From a checkpoint of a small transformer trained on Wikipedia.
Size: 26 layers, width 128, 2 heads of 64 (1 for keys and values), vocabulary 4096.
Training: a variant of SOAP for these matrices, 145M tokens, 2438 steps.
Each number is 128 + 24 x the weight over its row's rms, rounded and kept within 0 to 255. Layers, rows and columns count from 0. The size above them is the row's rms in percent of the matrix's.

# layer 9 MLP up, 320x128, rms 0.151, rows 306-319, columns 0-127
size [105 100  89 100 101 103 116  93  92 100  94 104  95  96]
[[145 107 116 124 105 136 130 148 156 112 134 118 130 125 102 143 103 101 100 113  97 143 156 139 150 155 136 112  81 127 135 118 102 142 131 174 115  85 141 136 111 140 139 123 156 118 134 150  93  95 145 113 156 148 156 143 134 175 109 175 120 139 141 131  91 103  74  90 160  95 149 141 140 185 123 133 160 124 163 182 167 140  94 144 145 117  88 164 145 118 113 114 126 138 118 173 166 131 126 146 141 132 157  97 154 164 108 139 138 130 139 141 113 136 103 166 125 167 106 121 105 161 151 122 155  81 153 124]
 [123 120 141 133 139 137 160 120 156 138 109 128  62 149  59 153 112 132 120 157 116 158 167 118 105 130 160 128 116 114 193 122 124 111 149 138 159  97 134 167 140  94 142  90 120  98 126 153 105 134 107  72 133 174 151 135 128  93 106 104 134 149 112 110  82 160 157 105 147 136 157 145 113 136 120  97 113 130 154 167 117 103 120  86 145 170  92 111 136 147 136 157 113 105 137 106 119 123 106 136 118 168 109 112 147 125 130 160 118 158 103 151 111 134  86 130 126 114 129 102 173  95 116 127 131 129 138 136]
 [122 101 158 133 124 123 153 165 130 157 106  95 141 112 150 124 128 129 155 164 149 158 143 192 106 144 161 112 163 120 126 123 125 143  90 140 133 112 112 124 150 124 164  98  95 125 125 113 172 106 128 116 184 128 154 125 140 149 129  96 124 133 155 145 146  99  83 115 123 133 143  80 134 124 123 167  79 157 148  99 125 182 121 117 141  76 158 138 111  84 174 105 132 109 105 104 109 153 111 120 148 117 105 122  95 143  94 144 131 112 117 149 143  77  95 148 121 125 152 161 124 109 119 125 155 104 146 111]
 [115 136 154 126 132 104 145 109 155 118 133  92 130 123 145 132 169  99  86 130 126 102 143 124 133 173 128 109 147 130 155 104 102 163 122 124 141  82 157 173 102 102 130  91 114  74 112 134 145 104 129 113 134 133  88 174 147 102 126 130 120 104 161 109 149 113  99 127 100  95 136 137 103 160 144  97 170  78 101 153 122  91 129 128 132 113 157 134 178 162 106 155 113  99 113 138 124 163 117 103 167 140 163 103 120 104 116 103 106 150 102 120 106  85  80 171 101 104 121 121 142 143 134 144 111 136 129 110]
 [115 163  90 134  98 103 129 174 112 153 131 121 122 118 124 118 158 131 158 157 164 134 114 141  90  89 128 123 150  99 140 121 109 125 129 107 103 142 113 129 155 124 116 143 111 111 127 156  96 146  72 122 141  84 129 106 116 123 167 119 135 153 124 138 147 134 133 126 147 135  92 150  82 138 116 149 148 170 170 122 121 110  84 134 115 172 125 120 185 122 106 143 120 164 139 100 117 112 147 101 134 163 133 120 175 159 110 132 194 129 158 121 117 164  74  98 155 124 134 116 125 133 166 143 108 145  81 108]
 [140 101 115 192 205 145 139 136 135 157 135  89 111 100 148 139 153 120  96 138 138 148 140 118 100 105 125 127 124  75 175 129 120 127 113 103 155 139  98 116 174 109 122 124 113 138 137 119 151 144  93 143  96  91 112  96 178 120 165 100 137  98 109 145 101  92 113 138 124 110  93 113 141 152 112 105  99 124 141 137 126 146 164  83 132 146 143 119 169 103 103 145 132 126 138  99 154 129 146 155 123 136 147 135 145 154 113 166 108 118 152 136 118 171  82 132 149 141 148 108 118 158 106  98 108 102 104 119]
 [150  91 134  89 163 132 119 109  89 133  91 131 109 135 160 131 107 156  99 111 142 109 102 157 144 136 130 143  33 139 126 179 153 125 151 150  91 100 125 149  84 151  84 149 117 104 109 152 144 137 151 117 110 138 174 132 164 110 137 148 133 136 114 111 112  94 140 141 149 142 145 135 126 117 124 136 155 123 101 142 111 152 121 115 151 115 122  87  69 118 146 109  97 118 123  94 113 117 147 134 102 154 161 124 130 164 131 104 149 115 146 116 134 113 142 107  80 104 114 140  99 106 141 140 141  83 171 121]
 [107  93 177 104 110 115 127 161 128 155 129 154 107 158 111 125 132 110 142 112 118 145 118 130  81 124 141 143 163 113 146 135 113 140 154  82 156 100 126 128 112 137 192 157 107 160 137  96 139 170 140 114 118 128 173 147 122 116 160 156 137 112 156  91  56 137 138 132  98 111  95  97 122 106 170 128 117 120 122 155 117 144 137 110 158 120 131 123 132  82 129 125 130  84 144 141 101 144 167  92  98 127 116 170 153 160  94 111 155 149 137  97 152 156 183 125 125 130 137 146 130 147 124 141 135 129 146 161]
 [130 115 130 142 162 114 176  85 138 132 117 128 131 148 158 135 138 119 137 150 125 159 157 102  80 124 154 159 149 156 187 120 168 140 142 116 168 102  85  90 130 109 118 142 163 131 129  93 131 103 124 111 107 151 159 139  85 146 138 132 111  94 100 118 137 124  75  80  94 111 130 151 108 168  97 159 115 142  87 153 104  94 154 112 130  95 137 119 139  97 144 111 123 101 139 134 155  87 117 103 128 132  98 134 134 108  90 104 147 126 135 109 134 167 110 149 139 133 137 163 157  91  99  98 109 119 125 115]
 [109 150 143 135 119 154 149 112 165 134  93 124 141 113 173 150 131 114 124 152 128 128 114 130 113 127 122 112 152 126 159  99  89 133 135 177 112 111 151 143  90 105 136 124 179 117 138 116 134 127 109  99 135 133 127 154  85 137 163 117  99  88 134  87 166 118 126 144 107  92 139 161 102 158 105  65 103 112 131 120 135 125 143 176 131 203 129 128  94 136 116 123 111 101 152 111 162 130  94 135 137 133 133 120 116  73 133 123 123 130 168 106 143 127 122 176 108 119 132 115 108 105 110 110 104  81 136  72]
 [141 124  98 128 125 153 143 152 131 150 124 138 139 140 141 172  95 159 137  91 135 136 136 142 165 191 130 100 120 146 116  94 128 116 151  86 147 124 135 129 104 113  80 171 110 114 151 123  91  85 165 127 142 149 106 123 110 148 169 106 139 123 133 113 130 101 109 155 159 134 186  91 100 132 112 128 120 172  96 145 152 127 123 139 145  82 110 101 140 158 146 136 134  93  78  84 132 167 141 148 126  97 104 110 138 110 134 116 127 141 139 138 127 142 133 170 182  95 124 166 114 153 141 145 135  90 131 143]
 [149 160 112 167 158 167 110 135 158 119  91 150 110 138 124 156 112 125 136 119 103 164 163 108 137 168 108 150 190 156 143 123 130 169 148 123  91 101 139 115 117 101  79 151 105 149 138 128 120 137 138 106  76 152 130 124 129 150 126 101 150 138 177 148 145 107 126 136 154 108 131 153 114  89 134  82 117 145 118 133 120 110 120 133 149 148 136 151 118 107  87 119  91 149 108 109 138 161 150 158 180 166 162 137 134  97 177 103 151 135 147 106 140 132 119 151 110 119 128  81  89 135 130 137 110 151 153 154]
 [124 135 178 136 100 118 116 150 107 137 160 102  81 129 102 169 133 146  98 102 149 129 113 172 149 161 140 124 143  98 126 107 103 142 126  89 168 140  95 116 198 106 111 129 130 115 143 169 114 108 140 126 124 100  99 152 176 127 144 151 126 137 143  77 201 106 108 123 148 125 106 185 163 138 125 113 146 101 162 119 102 121 118 148 145 114 112 128 128 162 166 125 138 128 170 126 135 182 102 164 146 128 119 144 131 121 108 118 132  84 110 132 136 109 101 132 152 115 117 112 109 132 141 111 131 121 121 154]
 [152 108 166 113 102 104 123 145 121 152 120 140 111 149 128 104 154 183 117  90 115 109  99 145 172 138 144 133 139 127 103 155 118 125 129 120 161 133 143 100 105 156 152 150 123 113 108 126 142 128 106 126 117 132 117 144 166 115  98 150 146 166 108  91 123 141 200 105 102 168 132 179  93 139 161 109 120 110 126 146 107  87 104 127  98 154  97 108  93 117 128 141 108 126 188 104 114 148 103 108 121  82 111 185 149 125 106 116 169 106 106 134 131 154 116 110 124  99 125 146 163 130 142  91 121 126 123  94]]
# layer 9 MLP down (transposed), 320x128, rms 0.138, rows 306-319, columns 0-127
size [ 97 107  90  96 100 109 118  96  93 104 102  96  92 100]
[[118 178 148 137 129 114 125 133 147 140 102 125  98 172 161 128 106 138 122 131 118 105  95 158 161 151 145 109 141 132  88 168 137 134 109 127 124 123 156 136 102 145 126 161 146 204 127 126 162  61 134  95 148 182 140 110 112 152 109 110 110  97  97 110 118  96 101 101 137  80 144 148 146 139 161 168 154 128 128 121  56 134 108 129 127 116 129 164 101 133 148 158 105 142  80 159 140 150 112 141 122 122 136  99 164 138 120  90 123 119 124 137 140 130 105 141  95 104 116 120 137 157 128 107 134 152 126 124]
 [136  95 120 135 144 118 146 127 128 156 133 140 181 148 123 155 127 128 108 124 150 137 120 149 151 151  85  88 124 112 163 167 102 154 151 109  89 133 120  82 135 126 124 153  84 129 110  96 117  79 144 132 118 152 115 139 131 131 157  80 105 162 115 111 154 126 159 141 156 163  98  94  90 116  93 151  86 156 137 140 112 151 114 120 103 142 109 143 122  83 128 164 185 134 136 110 116 140 112 100 117 127 141 104 117 189 132 142 136 115 113 152 105 128 119  93 110  89 105 105  95 179 113 151 121 111 106 142]
 [149  74 106 135 151 129 104 147 170  85 146 116 148 146 149 158 132 156 131 111  89 138 149 107 114 165 105 122 140 112 132 165 163 125 122 169 119 142 133 126  84 162 119 120 153 150 124 101 140 173 150 108 116  98 111  70 130 140 114  96 130 147 109 146 115  93 138 132 174 123 123 133 106 126 170 138 151 130 127 103 113 165 159 154 136 107 131 152 146 143 128 111 121 179 122 161 135 154 156 136 147 144 140 179 176 150 116 103  70 175 123 122 152 117 152 125 105 113 128 134 104 118  82 121 105 130 129 107]
 [127 136  83 125  93 101  69 114 124 101 138 135 159  90 201 134 142 166 144 140 105 141 115 128 129 135 151 136 117 144 155 166 116 136  76 150 131 149 125 113  85 123 149 119 137 131 141 124 136 119 127 130 144 147 143 122 127 123 115 117  88 130 159 131 115 157 107 123 170 129 100 112 136 169 115 104 116 123 108 132 151 179  97 155 138 156 115 149 170 142  73 127 118 118 123 149 120 132 145 122 149 137 105 120 102 154 143 126 124 147 160 127 172 115  89 143 136  93 114 100 124  90 198 119  97  91 141 171]
 [135 103 131 125 129 167 119 128 101  95 129 142 132 123 123  86  96 122 121  89 149 119  97  98 127 130 155 125 148 161 107 122 111 126 216 106 144 109 107 139 117  94 123 145  93 154 143 118 139 134 145 136 147  87 117 131 110 114 124 128 149  88 139 124 126 124 141 155 127 110 102  94  74 142 106 107 117  80  82 123 138 115 120  86 106 144 126 138 110 163 107 185 165 129 115 166 136 136 139 119 113 107 141 166 157 118 145 126 128 114  83 124 146 149 167 114 143 104 158  80  80 117 141 143 140 131  82 151]
 [141 110 130 139  79 123  95 135 178 132 113 154  94 119 119 154 104 104 160 155 161 168 120 115  90 115 116 162 153 110  67 117 170 117 180  98 102 131 115 123  98  83 109  96 167  96 121 113 120 124 144 134 111 169 110 104  95 128 141 133 116 143 105 176 138 102 116 121 101  91 120 124 109 100 134 160 136 136 149 100 137 125 120 126 121 133 110 156 176 140 144 111 164 169 116 153 143 110 119 113 114 166 150 147  94 141 112 136 151 153 127 106  84 182 137 138 107 125 104 113 105 144 134 118 114 150 121 119]
 [129 165 199 159 133 188  99 126 137 130 137 134 119  41 112  93 112 129 130 107 133 103 130 111 138 140  80 123 175 126 109 143 108 174 120 158  92 141 125 143 140 148 151 123 142  96 106 140 132 117 147 149 119 121 163 127 145 103 136 140 125  81 162 109 124 132 146 160 139 176 155 153 110 122 117 120 182 132 124 109 107 111 143 100 162 123 144 149 101 103 164 117 114 117 151 112  90 143 142 141 105 144 132  88 152 120 153 112 173 121 116 130 125 131 135 123 133 145 139 131 180 148 123 141 152  95 135 115]
 [108 125 145 125 144 176 146 142 112 150 127 137 129 153 127 110 130 136 146 151 154 138 120 117 117 127  84 123  94 163 144 140 133 126 119 100 135 172 115 147  79 132 148 183  93 163 136 101 104 133 115 116 136 126 114 111  88 140 143 157 169 109 129 122 116 159  96 114 155  99 133 104 137  89 132 135 131 125 162 120 146 124 104 108 175 136  85 115 123 159 157 153 147 137 169 126 119 120 156  76 129 141  81 108 137  87 130  59  93 166 112 147 167 104 154 138  83 118 151 117 112 131 126  92 137 120 114  92]
 [140  98  86 136 127 154 121 145 123 110 120 138 166 111 118 179 123 191 135 142 116 173 137 141 167  88 136  85 145 150 146 179 154 141 168 135 111 120 124 125 120 140 134 111 114 127 181 125  87 113 108 132 142 116 142 163 135 147 119 142 158 103 118  91 129 158 148 116 129  84 136 136 111 152 142 159 133 181 169 121 154  89 120 162 102 107 111 166 108 103 113 128 101 125 132 108 143 137 143 135 124 139 106 118 116 124 128 103  81 167 111 162 133 139 128  70 161 125 104 117 157 115 152 120 103  89 126 111]
 [147 118 156 105 120 153 128 115 144 135 123 118 137 103 189 138 132 114 139 141 152 151 125  94 150  97 119 126 114 101 144  99 101  94 130  94 108 111 127 115 127 116  93 115  91 111 117 115 145  85 127  90 147  92 184 120  99 139 104 132 131 145 135 141 128 135 142 100 113 124 132  97 148 115 141  45 123 153  98  97 157 129 134 137 140 127 172 142 132 142 145 152  99 145 110 117 121 102 100 137 134 204 153 133 118 102 146  83 108 124  89 161 103 136 128 150 184 107  92 123 156  87 114 142 114 133 134 133]
 [106 132 109 150 132 134  98 148 149 104 159  97 129 104 150 121  71 129  98 140 152  78 131 140 123 165 143 133 140 133 131 137 163 140 165 133 137 131 137 109 131 103  86 150 157 173 111 111 118 124 151  99 151  99 106 144  73 153 194 133 105 153 170 153 144  79 114 152  97 108 123 115 120 177 112 154 166 113 180 130 118 119 142 110 116 124 138 125 131 125 108 102 113  58 100 157 146 143 132 136 148 141 146 101 109 129 122  84 129 148 130 116 106 103 107 136 145 145 120 136 100 130 103 138 120 136 173 128]
 [119 157 108 101 112 101 126 152 120 126 144  88 125 105 152 145 101 126 104 113 144 121  83 124 118  88  85 141 106  99  96 103 148  94 113 177 172 138 163 203  98 143 148 143 126  99 129 145 127 151 133 134 129 120 118 128  93 157 106 154 145 135 143 115 105 112 120 150 121 167 152 127 107 142 114  72  87 135 170 130 108 158 118 137 125 170  78 118 171 122  86 114 138 111 165 174 122 107 152 110 116 117 142  89  90 128 109 113 130 135 131 122 128  86 142 136 124 137 136 142 110 133 124 155 140  84 122 133]
 [147  71 124 129 127 100  75 129 136 126 134 144 124 105 137 148 143 116 145 160 117 130 126 133 157 138 124 157 122 103 146 143 139  92 218 118  88 111 110 137 142 173  91 111  92 161  92 169 123 108 186 126 145 136 125 135  94 157 119 111 151 160 168  86 141  81 115 138 101 116 148 142 131 120 105 123 167 122 144 151 136 112 140 128 113 146 114 140 138 159 143 102 161 157 171 143 102 158 123 120 119 111 133 168 107 144 102 136 120 153 131 138 131 173 110 137 127 102 127 101 123 146 122 141  84 145 153 129]
 [106 118 165 143 146 159 160 147 102 136 117 117 118 147 130 116 154 122 121 142 150 121 132 143 109  91 110 145 126 114  82 111 107  98 136 164 124 138 142 121 102 113 114 127 106 109 116 128 132 108 134 121 108 113 154 161 112 123  84 129  89 136 108 111  94 128 133 143 115 160 139 179 116 144 129 102 122 130 129 132 183  76  99 113 134 153  92 118 134 112  88 129 137  74 131 135 147 174 119 103 123 114 124 135  79 114 130 144 137  90 111 147 132 148 159 127 100 136 136 165 145 154 108  76 236 120 125 124]]
# layer 9 MLP gate, 320x128, rms 0.157, rows 307-319, columns 0-127
size [103  93 104 100 113 109  96  97 100  99 103  86  99]
[[126 132 136 147  99 118  79  85 139 147 125 141 120 142 111  81 155 110 128 113  94 102  97 129 128 119 121 122 141  95 136 108  92 104 150 136 122 129  74 133 137 156  86 139 124 125 128 128 123 143 125 133 139 150 122 139 123 135 147 157 140 126 109 130 126 117  98 192 127 123 137 121 161 138 158 143 136 100  99  75 115 166 156 119 134 112 170 123 121 165  80  77 115 119 132 102 133 103  98 159 116 117 135 109 134 165 132 104  95  98 136 141 194  95 159 160 161 105 113 133 138  74 131  90 101 158 111 157]
 [160 130 134 127  84 176 113 129 138 133 145 154 145 120 168 139  94 130 120  90  65 116 146  99  88 155 121  53 122 149 127 106  89 138 135 143 129  97 137 153  84 100 109 139 132 173 122 103 104 116 147 144  88 133 130 114 121 148 135 117 142 138 117 106 109 149 129  91 186 113  80 152 103 140 156 137 153 114 122 131 141 107 105 154 141 111  97 125 133 174 118 122 131 144 105 149 124 145 111 138  73 171 125  89 179 140 142 116 113 151 131 112 124 130 115 114 110 130 126 134 128  90 176 139 140 129 131 122]
 [115 143 147 118 114 153 118 129 124 151 124 105 159 170  95 106 167 140  93 149 162  81 130 129 142 156 139 145 141 114 139  91 111 159 115 161 133 127 149 151 125 104 144 130 108 100  96 139 141 122  82 154 106 107 111  91 139 148 119 114 108 140 151 133 167  87 149 117 106  89 148  83 128 158 141 144 156 122 122 139 117 149 174 146 159 110 165 140 139 177 126 117 107  96  89 116 131 166 120 112 152  75 136 101 132 132 128 116 139 127 153 143 131 111 134 196 140  86 103 125 123 137 150 121  80  95 142 166]
 [125 141 130 152 122 117 160 129  93 136 174 163 144 124 147 141 135  96 131 179 121 146  88 140 126 118 152  87 144 157 137 108 133 126  86 171 135 119 107 139 157 118 131 139  75 130 109 126 174 104 110 113 123  90 103 130 172 114 149 128 123 118 137 119 122 103  86 136 119 117 107 160 165 152 143 147 128 128 151 100 127 156  66 119 126 126 142 128 167 110 114 145 131 134 125 136 121 153 196  89 164 144 129 115 121 144 153  86 142 128 157  96 120 122  94 155 131 136 147  81 170 128 112  84 127 179 132 131]
 [164 116 128  68  79 119 139 118 129 162 173 135 130 123  86 147  86 117 165 134 174 100 154 126 165 118 117  87 135 123 154 131 131 102 109 138 137 145  92 110 135  98 146 117 180 130 134 138 154 131 130 131 163 111 113 131 135  92  93 156 140 116 139  95 130 119 153 112 136  82 150 174  93 143 153 151 124 110 166 154 166 105  93 131 167 120  95 165 141 137 122 132 107 163 104 147 130 139 127 104 120 129 118 104 168 131 109 159 127 105  92  87 114 117 130 116 149  94 150 150 129 103 112 121 111 139 163 101]
 [125 130 115 144 126 152 111 121 149 134 134 101 140 148 135 151 122  98 168 112 160 148 137  95 138 128 102 171 137 132  92 152 100 111 137  56 163 160 136 111 131 136  86 111 126 159 148 105  84 140 115 149 118 125 120  91 158 155 122 130 166 132 123 103  89 126 136 123 106 120 117 174 153  83 158 111 127 142 133 127 156 118 102  97 129 128  91 131 146 147 130 142 139 153 157 129 189 135 123  87 126 152 124 160 163  81 151 106 111 136 114 147 136  97 164 176 113 107 104  99 122 120 145  85 123 125 160 170]
 [179 130 123 152 149 132 145 143 141 153 112 132 119 135 119 120 148 127  92 121 151 135 134 128 143 156 146 128 109 128 126 148 111 115 102 151 131 152  88 132 129 161 136 122 105 116 104 178 121 104 123  95 154 170 121  83 128 126 136 147 106 124 169 175 190  61 147 145 178  96  98 165 142 129 128 165  96 149 110 103 122 130  87 149 125 136 112 177 126 127 140 151  99 136 151 139 117 163 144  72 145 155 155 116  90 126 143 136 120 126 130 142 164 127 112 161 133 125  96 110 105 104  94 119 116 142  86 154]
 [103 160 171  95 166 147 124 120 121 139 138 112 119 148 171 105  99 114 139 131 105 125  90 122 118 130 125 158 138 124 124 146 158 119 107 153 132 166 127 131 148 103 106 129 113 100  91 133 148 173 111 131 133 153 104 110 144  92 123 126  54 133 127 147 136  80 100 139 116 126  98  62 196 150 111 129 138 141 140 120 130 175 144 110 113 143 117 107 133 160 152 145 142 120 101  96 140 182  87 129 164 117 146 124 141  92 152 159 131 122 147 118 147 122 143 138 112 130 142 122  97 165 137 142  96 166 151  95]
 [ 87 139 110 109 129 151 114 154 141 148 118 129 116 134 142 138 124  95 111 109 115 130  76 154 114 121 138 113  94 196 162  90 123 165 133 130 115 127 121 108 117 140 150 173 128 123  75 124 163  94  90 136  93 160 110 131 117 126 112  75 126 156 146 120 101 112 136  89 121 147 164  78 118 137 128 152 140 140 105 149 129 150 136 111 163  95 148 100  75  91 157 172 156 132 121 138 118 117 136 139 125 136  83 117 118  96 125 139 162 151 135  99 116 146 136 177  95  92 104 137 130 129 119 122 107  92 134 107]
 [172 126 176 131 158 129 133 139 133 139  96 172 138 149 134 129 140 148 182 153  91 157 121 110 129 110 131 131  64 125 135 109 139 136 127 146 138 149 102 126 109 140 133 151 107 123 204 121  99 146  95 116 131 134 113 102 118 152 146 138 165 137 141 112 128 165 193 114 158 125 152 142 118 143 149 137 139 150 108 159  91 127 115 100 123 124 149 155 142 134 154 150 133 109 177 104  83 126 103 106  86 147 137 140 155 128 164 108 145 132 121 123 123 181 142 142 139 158 140 127 146 102  95  86 105  89 155 126]
 [110 139  84 126 134  87 125 138 134 115 110 117 108 167 117 152  84 136  79 135 100 136 125 124 146 124 152 160 151 101 152 141 117 118 136 123  79 122 127 116 102 130 110 173 128 114 138 147  98 135 123 147 102 158 158 141 100 127 144 140 121 112 171 109  96 151 152 134 117 112 127 149 103 104 126 161 149 128 106 141 110 147 151  58 127 100 120 123  68 114 120  82 123 145  72 119 102 119 182 117 181 145 106 140 143 118 171 116 140 137 135  88 120 147  95 133 121 122 138 106 112 118 145 154 103 159  88 166]
 [124 144 134 118 160 157 121  97  74 118 116 111  73 155  89 133 154 121  82 129 182 106 118 152 151 138 122 110 139  73 128 134 112 128 120 119 130 174  96 148 133 137 140 125 175 128 155 170  98 150 135 129 100  86 123 160 156 161 143  96 119 151 112 131 170 124 132  94 106 112 105 124 187 139 169 139 105 119 146 133 109 131 126 162 158  79 127 120  88 124 141 122 179 120 145 122 135 115 163 122 126 127 144 122 131 163 138 153 123 122 122 132 140 159 121 150 147 127 155 118  78 134 124 110 113  88  96 123]
 [103 133 168 150 166 158 161 116 110 145  51 111 160 117 137  64 165 154 159  92 165 108 131 193 117 148 101 134  99  89 141 161 112 123  55 163 139 135 129 141 133 126 120 152 142 127  96 126 112 133 120 147 141 120 127 125 134 103 133 173 155 105  93 113 125 132 116 106  90 118 125 158 125 141 132 106 151 123  93 151 135 133 147 113  93 120 117 153 168 126 142  97 134 127 119 129 111  94 114 138  86 124 130 185 129 125 114 142 151 134 101 128 160 146 131 127 133 138 138 140 134 133  99 100 123 159 116 137]]